Weights of a small transformer language model.
Size: 12 layers, width 256, 4 heads of 64 (2 for keys and values), MLP 704 SwiGLU, 9.38M parameters.
Architecture: RMSNorm before each block, no biases in attention or MLP, tied embeddings.
Training: a variant of SOAP for these matrices, 145M tokens, 4438 steps.
Each number is 128 + 32 x the weight over its row's rms, rounded and kept within 0 to 255. Layers, rows and columns count from 0. Numbers have three digits each. The size before them is the row's rms in percent of the matrix's.

# down: layer 3 MLP down (transposed), 704x256, rms 0.131, rows 212-228, columns 128-255
# gate: layer 3 MLP gate, 704x256, rms 0.143, rows 213-228, columns 128-255
# up: layer 3 MLP up, 704x256, rms 0.143, rows 213-228, columns 128-255
down212 097:130124133149151104109126128115132157175137170158101184127131149076094171192103104103110120130109082119159157151131154152119084203151067160124142096145156136167126108175143149182127121130104114073098071148106206129137140137188107157099161149112116135088169136139102118115158151142106139159145159146105112138090141097137114103092166118171071079126148104072116071126152117150097126148133
gate213 093:110133137195112075170168203069135108148162133160127104110161079094144105057113084158188130119133125115111130144122063139155145095170141120135139142119106107151147122136135086137097109109188128118118112133068094141087162134089127103088119124156139118139126098111193090132113096135192149186118124157072113076095075110133123110113119153135061130143153078077133089148042137156110086121150
up213 091:112134108162141094182201189062110100139136166139142143095168106071175120029083096134212134132069136117126136133117045162148121147155139147156145121160128129152108141115094104128122114095151091124103160113130112169139159142103131123123135105149190111122159063134177103153097125188161197146168131126123149131154073110109127131162145125081108139112178070091126097157055109160116101112167
down213 087:148073140147168129074107027140108158083113128107142079088133059124080195150100112138121152154086129115137122113086139097133121110158140120138136158072131127158118159145068124156176170160133222142101178157150120127130136121088101156157149118176113120121124178111180095117115179176146121183137143139142112073136089111095199098114101133170092134092153142121134147196156153128122215156165
gate214 095:185216122091109112123140187131168163143115135127106137131150173122069160111106130149018158124136045121092138088153125103151195134072097136105188124134176149159134155126179096106118116089160127121144096091130127097195086100092120138106192131139100169100150165157134133076127103151150116124122079106106137123098114145172182158092139128142179181100138103104109192168139151100137107124172
up214 092:196129105133087092119126167105187121113137095114159114120133109172126109100109077127101144126102130169075145051121080123118139112179086122109137106141143154140137198083078109093063095128111144113105161157100123094208093149102162096063227146147092148093121087111078111130064127157153134161092092135126162122112089139113115157108120069103114168071157161106153136075117088127106121115165
down214 096:112182134126123134147111181140130142135163140090082080077086128124097173131160145114167127123157173205169111115102074169083120124163157122121171097082147144092136165145104092093110103153118088194142088140123145123146166143092055090131129121102082140173157144118105139186090157111130151119166112115087150127171122188106092091140139131080203106090109138173082093176156216150090089139145
gate215 105:092100180137080148157150104159119106123112161160087151197081171083135110173076141224140133176163074118113104030165141140111119137093113114152167095068176154076159165194127115133159049151099151153134155077100102123095094145131075122143114123129130122119110142121128155152160180143155096153093114092136155171133108110119178131133101168143142182117227128146176138132132075165130075101129
up215 114:154097054122061113102113159065106160170134129127110118034091139164096139133188132095088148143172143175148052133128121159169127127128137172127094167108144123120125129127126130157108124102152112145124123148187180159108133169161149073144141083143090077089119111087138126145083113104145116159123154174114128111136140100152144138126164148151120213109088144123162138147161176196136100148202
down215 102:126108130121106112084104112089141160124157165097134077147069138112157071103164089149136109096157193169142087101106119141135073129084064089120150172197054120142142142131160136178121087115084124151158143140123146136158099202131112115141103134155120124166168082082148153102102137102121109169167073111108164145143103160151097111117119145103160153136173062135180130131098152080071103110140
gate216 116:144150150111113151145147113112128092160124155192126134128173107141174121156105123126162163112128102122056145145088177084174127121113067046123164115055058076145144192164134133145088178147117160128140125113191121085201149162076123094163119116187132126073143128110114107178141144144113207092101114159141089111127091127143119139183165204106109137080160112158151164122073139162130086137139
up216 117:184127085130123080120122156095108162146075134156139085089163104097120184181155124127147158123110095094139168100170076123117122143162137117109122100117129163116211191114098086085020166120198103087099114115060086167116148166107081112039119106145164145173139126103181104108151081090120121193127080110121175059162088160181179089184065119147124128186067123111120124153119152145103125162160
down216 105:085127184141141113157162091114088086103144105114194042150154156086129139097131158162091110160099134132078127081115077128141144169138099179194145141094177115138125111105134172150115088144135103126152103172103144145130095132104120169064185137182168159134096090178146133096152093147120077124206104108115144116165131126130131143153113128180164175137175166091147157104132107119101102099166
gate217 097:130130128116062136146127107127136139145096076149116143087154111104105073154157066157124103075112145068186119153100118131138111128111121141127115176139104139180177157146154128110169105129104140113109171168080102127127064105140186094107141145163104055125119078113165195094109063082113106133097089136156191093124119173134037194102118177148087128106127098146147104214120100114124111099142
up217 101:069150069216141166050136082137072126116112117138030148110122121135147105131095115166139141131155175107166121095126062122093118085121142181118180070148151138143114114114115072110161050146123140116118119116155103159151149100146131074139106170064156081157129071160118089161082113096100116166158130117196169109167151139116127157120137111179171108084131069115059140134147116184112161139121
down217 097:148109070148176105058083090200124191108143098078111112146081085132133100126152115164143153146130176110106142090149139130136098161180215110168132154104122087164112122135112086139127152186071117158135085072191048146140102147116151164158087125158090145156115075121116137104107107129129094118146129206173135114082095090111136156132112133105168088080164096107135145132142169127103107134164
gate218 097:135110194067123144127168112166107137140198125122086132153141177130148149137180139114116192126100138081120142150129165155106093142131124127119101187095162127159160136127165085164125116215106116096144133140105074104111148165195144144099138149134151113118181171166191109132132164188137083116138117092159125158107086125106154104147131127142154042122154075152116195154175109073102119147113
up218 101:119094063186114134084100123126157179149146105112127146099053088099109095127095095163142050110139123118145146129168154102071102108088122111105166143124136173147120159145090083090169190117141124153151141124152151143165128114077074117117117138105131086109055147104099148108126171085093133127194123149118165156174119138110068154129106124127129139145147190130114121182128143107183094100077
down218 097:095125163102106172093071079081083119129091147147149130057107160069111077128185148143113127222081131134200162094088184145086173114152122101109154093134133125055122156088140093155094095128138134159159148139110148199122108107098171114120057133124125114160179127114159106152121109142122099120136127142137122101093128166021103131065149150143149128144126155169090132135145131141121128087101
gate219 090:097162097160185128095133162095133100065091078110098133145127090108175136149170137094150109086148130103142111185133106134070139090081157141098172137139170183113129138114140127195153122107122161091133155072151118089172095091073086097160118073147191169093116128108121082107230177145139184129136157160141151158240200165172098140125107164160153092162101105154131105092133203132106133102129
up219 092:142072164143074139092147076153137119199186119157156112101219150119114112128095128105122135080127103095099105121134083111143093227120149190116144086111140102109117090170175157205157154133120139103122099158150097134132107105153112127162135170066116082112169153149086188138024098110131101107138123147131117073092123088081124171127126097106109128108174094120162150138105089100163120111138
down219 094:132164136130098090135140062119175125139107163183131108101174108112188121189117110121197093103154128202125112149134101100156103134110087122097140129112121182147070054151138137071192120143106102201141118095081090092109111168136083099135104163184212151150082078167120160129095144110158152141149104135096147126157127082112139070133080106113198108120154122172164072091123118137149175089182
gate220 094:130133063159172215142138135088178149151134120073131135122133096139147052212111109128151122113122081130164153105122174089115139133117184107099091139131135114027152146110159102103105085160109188128103115162133145142131106169194127100180080094121111116062094131142119094176063167111119085137060140127134144110165150091147111116084118134120143083115133127124184126158156111182104113121140
up220 099:117149125113124067129157065124140123130138110134103121123113209126186197070136142123179142133139133096120095130151086137182112152191121121160097044130127125177050155133118151103148210116160142174137132117101111090220118152146130155134173122144157124167140140091132121113159118131110117114175161144144117122146115139129162155195137145147155171119115128134092174090106177115100175117113
down220 099:165155038152155186156085110113103148154135098191111238133098177217148116164090119134111115120142135105116080155165142160118114116148125171096090122114118155116124052080104101163126147120079067133116148127166131156142133084094146139109151175068122110173149143109162091073150131146147107153097141154175090097151112156144133145108150116077107175212145153121067140127185140135171133184142
gate221 100:121132083109100119143147094130127134074164149116153112091111107190138138138090112118082123146089127107143188093079195127105135104136152098159119096111133207124110117117147060129137096077079051140153143161160126178151087089090119154084145166163133143122051120144134064100168090135180161091144144138068136163161100118100098164114081119109170129095136146160101114072082158126123107090154
up221 102:114145141128055084088099176148143096134164147147106150116152153089120143069094144097093080145089123104094081073133115116077141105104174143175156145084154151131127122099122124140114131135063167147133077144121140149227187125140111175096052102093143108152117131104146164073129097143063073163112108141166146107115118071175114121178100126096053140054122119135136101154165087176165132143111
down221 104:123149184119105099151212223164055078126155125104107093109107115112109091160131095072097096158127145160123103143099147127106153147085154112137119108150210158128142091103116121138100157124113129113201106099060098121122108109144146185100143131132133174167064133137125194099173148134106148158103110134090140194149159071150130081140144124136150074150192130155158124118139133155177089122147
gate222 090:131146076150118159157133109131149097072092100160091104163153142183157120140174105130127116118126128120122129119119084140120115173117103145132186113162137106119094105121130133081090121102181133157131147124123164101207135110110161093103078152091090125133096154155098148130120147136127118109138104068153162146122153108147122211142198100128139140131144128107150118170091157134135174171138
up222 095:081187160112219122151109120139126124138156189093135151083133099082142134083148138126086147102106170111092118162146118143143159135136177169143112129016140132126139125101159142128084111120054109111092123148108126153075122171166106111067176043118146085108072111134132130131087088092129121121115124157137119069104126132158153123101110140126107113145094198077120170107163086128124128222136
down222 095:174121138110127122123153166126110107171114099161132098183061173095148146132100102082121148092123124105141149061213122170190112112113098111145125124117124150104189115091159118158123104106142116137198099111064151127126200117097139117065110152066163139112150159152101077099106106102116088164182140168106138138114100093129138111123133145167165134186115147110116090183134110156101179144130
gate223 101:100097120188154165172121181218130173103127112160079118139103166147125136147130072151150086127056077135094143105136130129126138143153107181062169107132150112105144115133169151129077149143126178125085143106069112070138117110154126096172158198100141121125157128161138123119107111135171163159089103155147155107083156158143074134123082123142115130105142135132176106075138144168145155077150
up223 099:112110138173140162113103082166117164111154151108156132137139131111126066090159109102092151154101160141098198130109146095126192153170137152108124162096084161106126130153156073167059160123123149123091152117100169104108139183150083176191219122120116064110189104146119165134161157138139140191095123125151094141103130129138077145149129075103120104155146138112138133152185164132149143103071
down223 103:150159128151168127143150066130125162154097175128140219163198130135120151112092105146060153193106139119191096081072170163146114162149086130137110126125118159197066114129121145103125135130126112139178104069151108089118084097141135114181097136086110130100150116143160125111119161147134126140108115124042113106092071130073129063189171069096108132144159118128061113065123129145116124162121
gate224 097:132139140146134118073102087141139135137178168131076128097149155108192143071149157198181109161142111116104133159096160118083110141102155098121143136121105164223153076134126120157137136133125077168066088080056158026099147112120142136110122065097124152150118133147120153147119121126107148124178169109075063111132086120089121180066073149123111111151148159144088124072041137171060157148159
up224 099:119120115117195124096164139140114132070181139151102167086105178102077148153093102155143159127096136147118129129143126206107148168160111137124157075053113154137152103234094161183089132143120202153110126107196088128102124132118192134119071112121117162103157081112198129128151098166135127117123148116127194141113091108132101175084140100134131093037133115114111110175148177134052167137110
down224 104:139113151049121191118173104114116145077113189112160107148124128154148116106185090113120108140132185068148120154096153175134138133141119117152169132112122136096143133173131087207138144106126114169130097120143144145103139086100160058139113122106124113169105129109085124106130196137140140052093141124169150149157169132190086150119078214134154118107152190068158123183128084141148132077081
gate225 092:129148086133156108106091119000111053089161114156144166149132172140134104109114110131182151163154108150094125126144163115096189120134107133081126153185109185159133135094121095123128127097110125151130138117173108100089127151161134123136156191144160135065139084126138129107116131131117101117147166144144141135082154147129135147111086116103122156097190167064094134134050144150024132147105
up225 096:137072109128056090075150128169112121063078143181043148158145077081089165133124095112127147036119146096179190110126128112132193082178102151120167118110123099107094117111179207112138107098163141155141110146139114124161128096128174122128131134126188157133167136114145117103119095100159120146093066095053084142178069184109103135112129089154097142161087111074139152103176150118171096108193
down225 101:147144097126160060098115169133139126069082110116118175095170103098109162121104058184144148095099080131183167179108109085057152107181119136089113144155123133082099122111134220116158124106123133167155134097128104080150150113100129116139132088124170099081162111171167042149083114168156108130150102136127105156192115161120094127102116123157109138155131123143134113130120118122113159100155
gate226 090:136091085115163117098151170172111161141082083131118114123160124154093094157151154102110133123106135106134122106024115158120138146134160206140111154091151165124152121089149128150091153082106137070068101148122101101163133124147135158129106159144155112112160114155200122154101114128149114088136174095171140136165110134117123125127118102169076127134150080147143075153062141113095097113186
up226 089:091137196110104093186112125135176075106157093100155128132139106126113145128195152145119094111122143106144141108111165088204171128124143101137157193148153107142156102173107080106130076114156165124134142157112149123014106113083126138132188044120082144142158154168100137203132129147066084164148140180097120143067194134142100128082188121122118109156088102126130183141140104132148151071106
down226 099:168147124169114134115173168160150149123166091148077157163070164127153164152165153176123139063112091115162126166147165105108153161111139175142133163134130095168116117093113149133146133114146167147127129150133149170133072126096084125114077124103182116107061163113040145126141154061153132133168127071093191084123165133196093119090150100139109148101124125126143160189142157059173147084121
gate227 102:118187104133118127070102167147110170101072108062131131167071151065141150139099095095052164092134099128115099169125133136075120136122111127076145166114152141132149182145151113130083118186110152123165130203073094105145150081098098155141141121111115115093106140154138170143129114131074109149094104113075080136100142157112139154129145178133124131100111210156097123156096093206096129162039
up227 111:180109144081103151178125124181105140200097149130126112130096120117125153163125130138139178146097195105185096138191075128090137111138135137111042146163123141147066102056109152103122110128129088135100135132113118136085138160151118165127159150074097165163105062084157106139139107134134167111104123104102152070148133171159157131169145179087168150117157133172110033156120148120144169045138
down227 102:116077063118140118128132150152106075188109138078144116106191126147055105134093113137186134128109118093088080122137154139131144054128172101168153215163120135102144088122150175090098138133141143092121124124131160127093181138200125109132155124195130167106126094103149118153105103074088141123132103090115123120076188131143094174117086176157127176123155163158132152120146118128127073086160
gate228 096:115104074136136071160115126129130128169123115167209114154110144144126104142097143126146026127187103113127099150208142091179089176097158160156139122029101120123165115141142153114117130042080179143116199119105165125166125135169124132126116090083130122100098104150162062166118163143129096140116153164139097089185077083157076108083135115115122121108048091140167090181138099185107193122102
up228 094:135138136111159137140118125157122136124129103111199115118118144144132123074089140093160065091179133154154112153166135161121092159108116102121182148038132127140120119120086078173104150065054199126149142123119139100125155158167120144122181084133153110138152123135155092177129162155113163077148113159110129142167129046166087146130134114079112057113109089142149140111081140182087124140123
down228 099:152132097106142119170176140131106133085179128133104132095085101132093132169093112130144098176185168170169094213111149156096155094070155144102184178101119072184111129149150144127110159125153164148165158086116134129140210205136112140142163101114172124170130148158152086151039157175148145117130189158135150139118161069147116147130131148125142189159087157160093143163092111178146164121106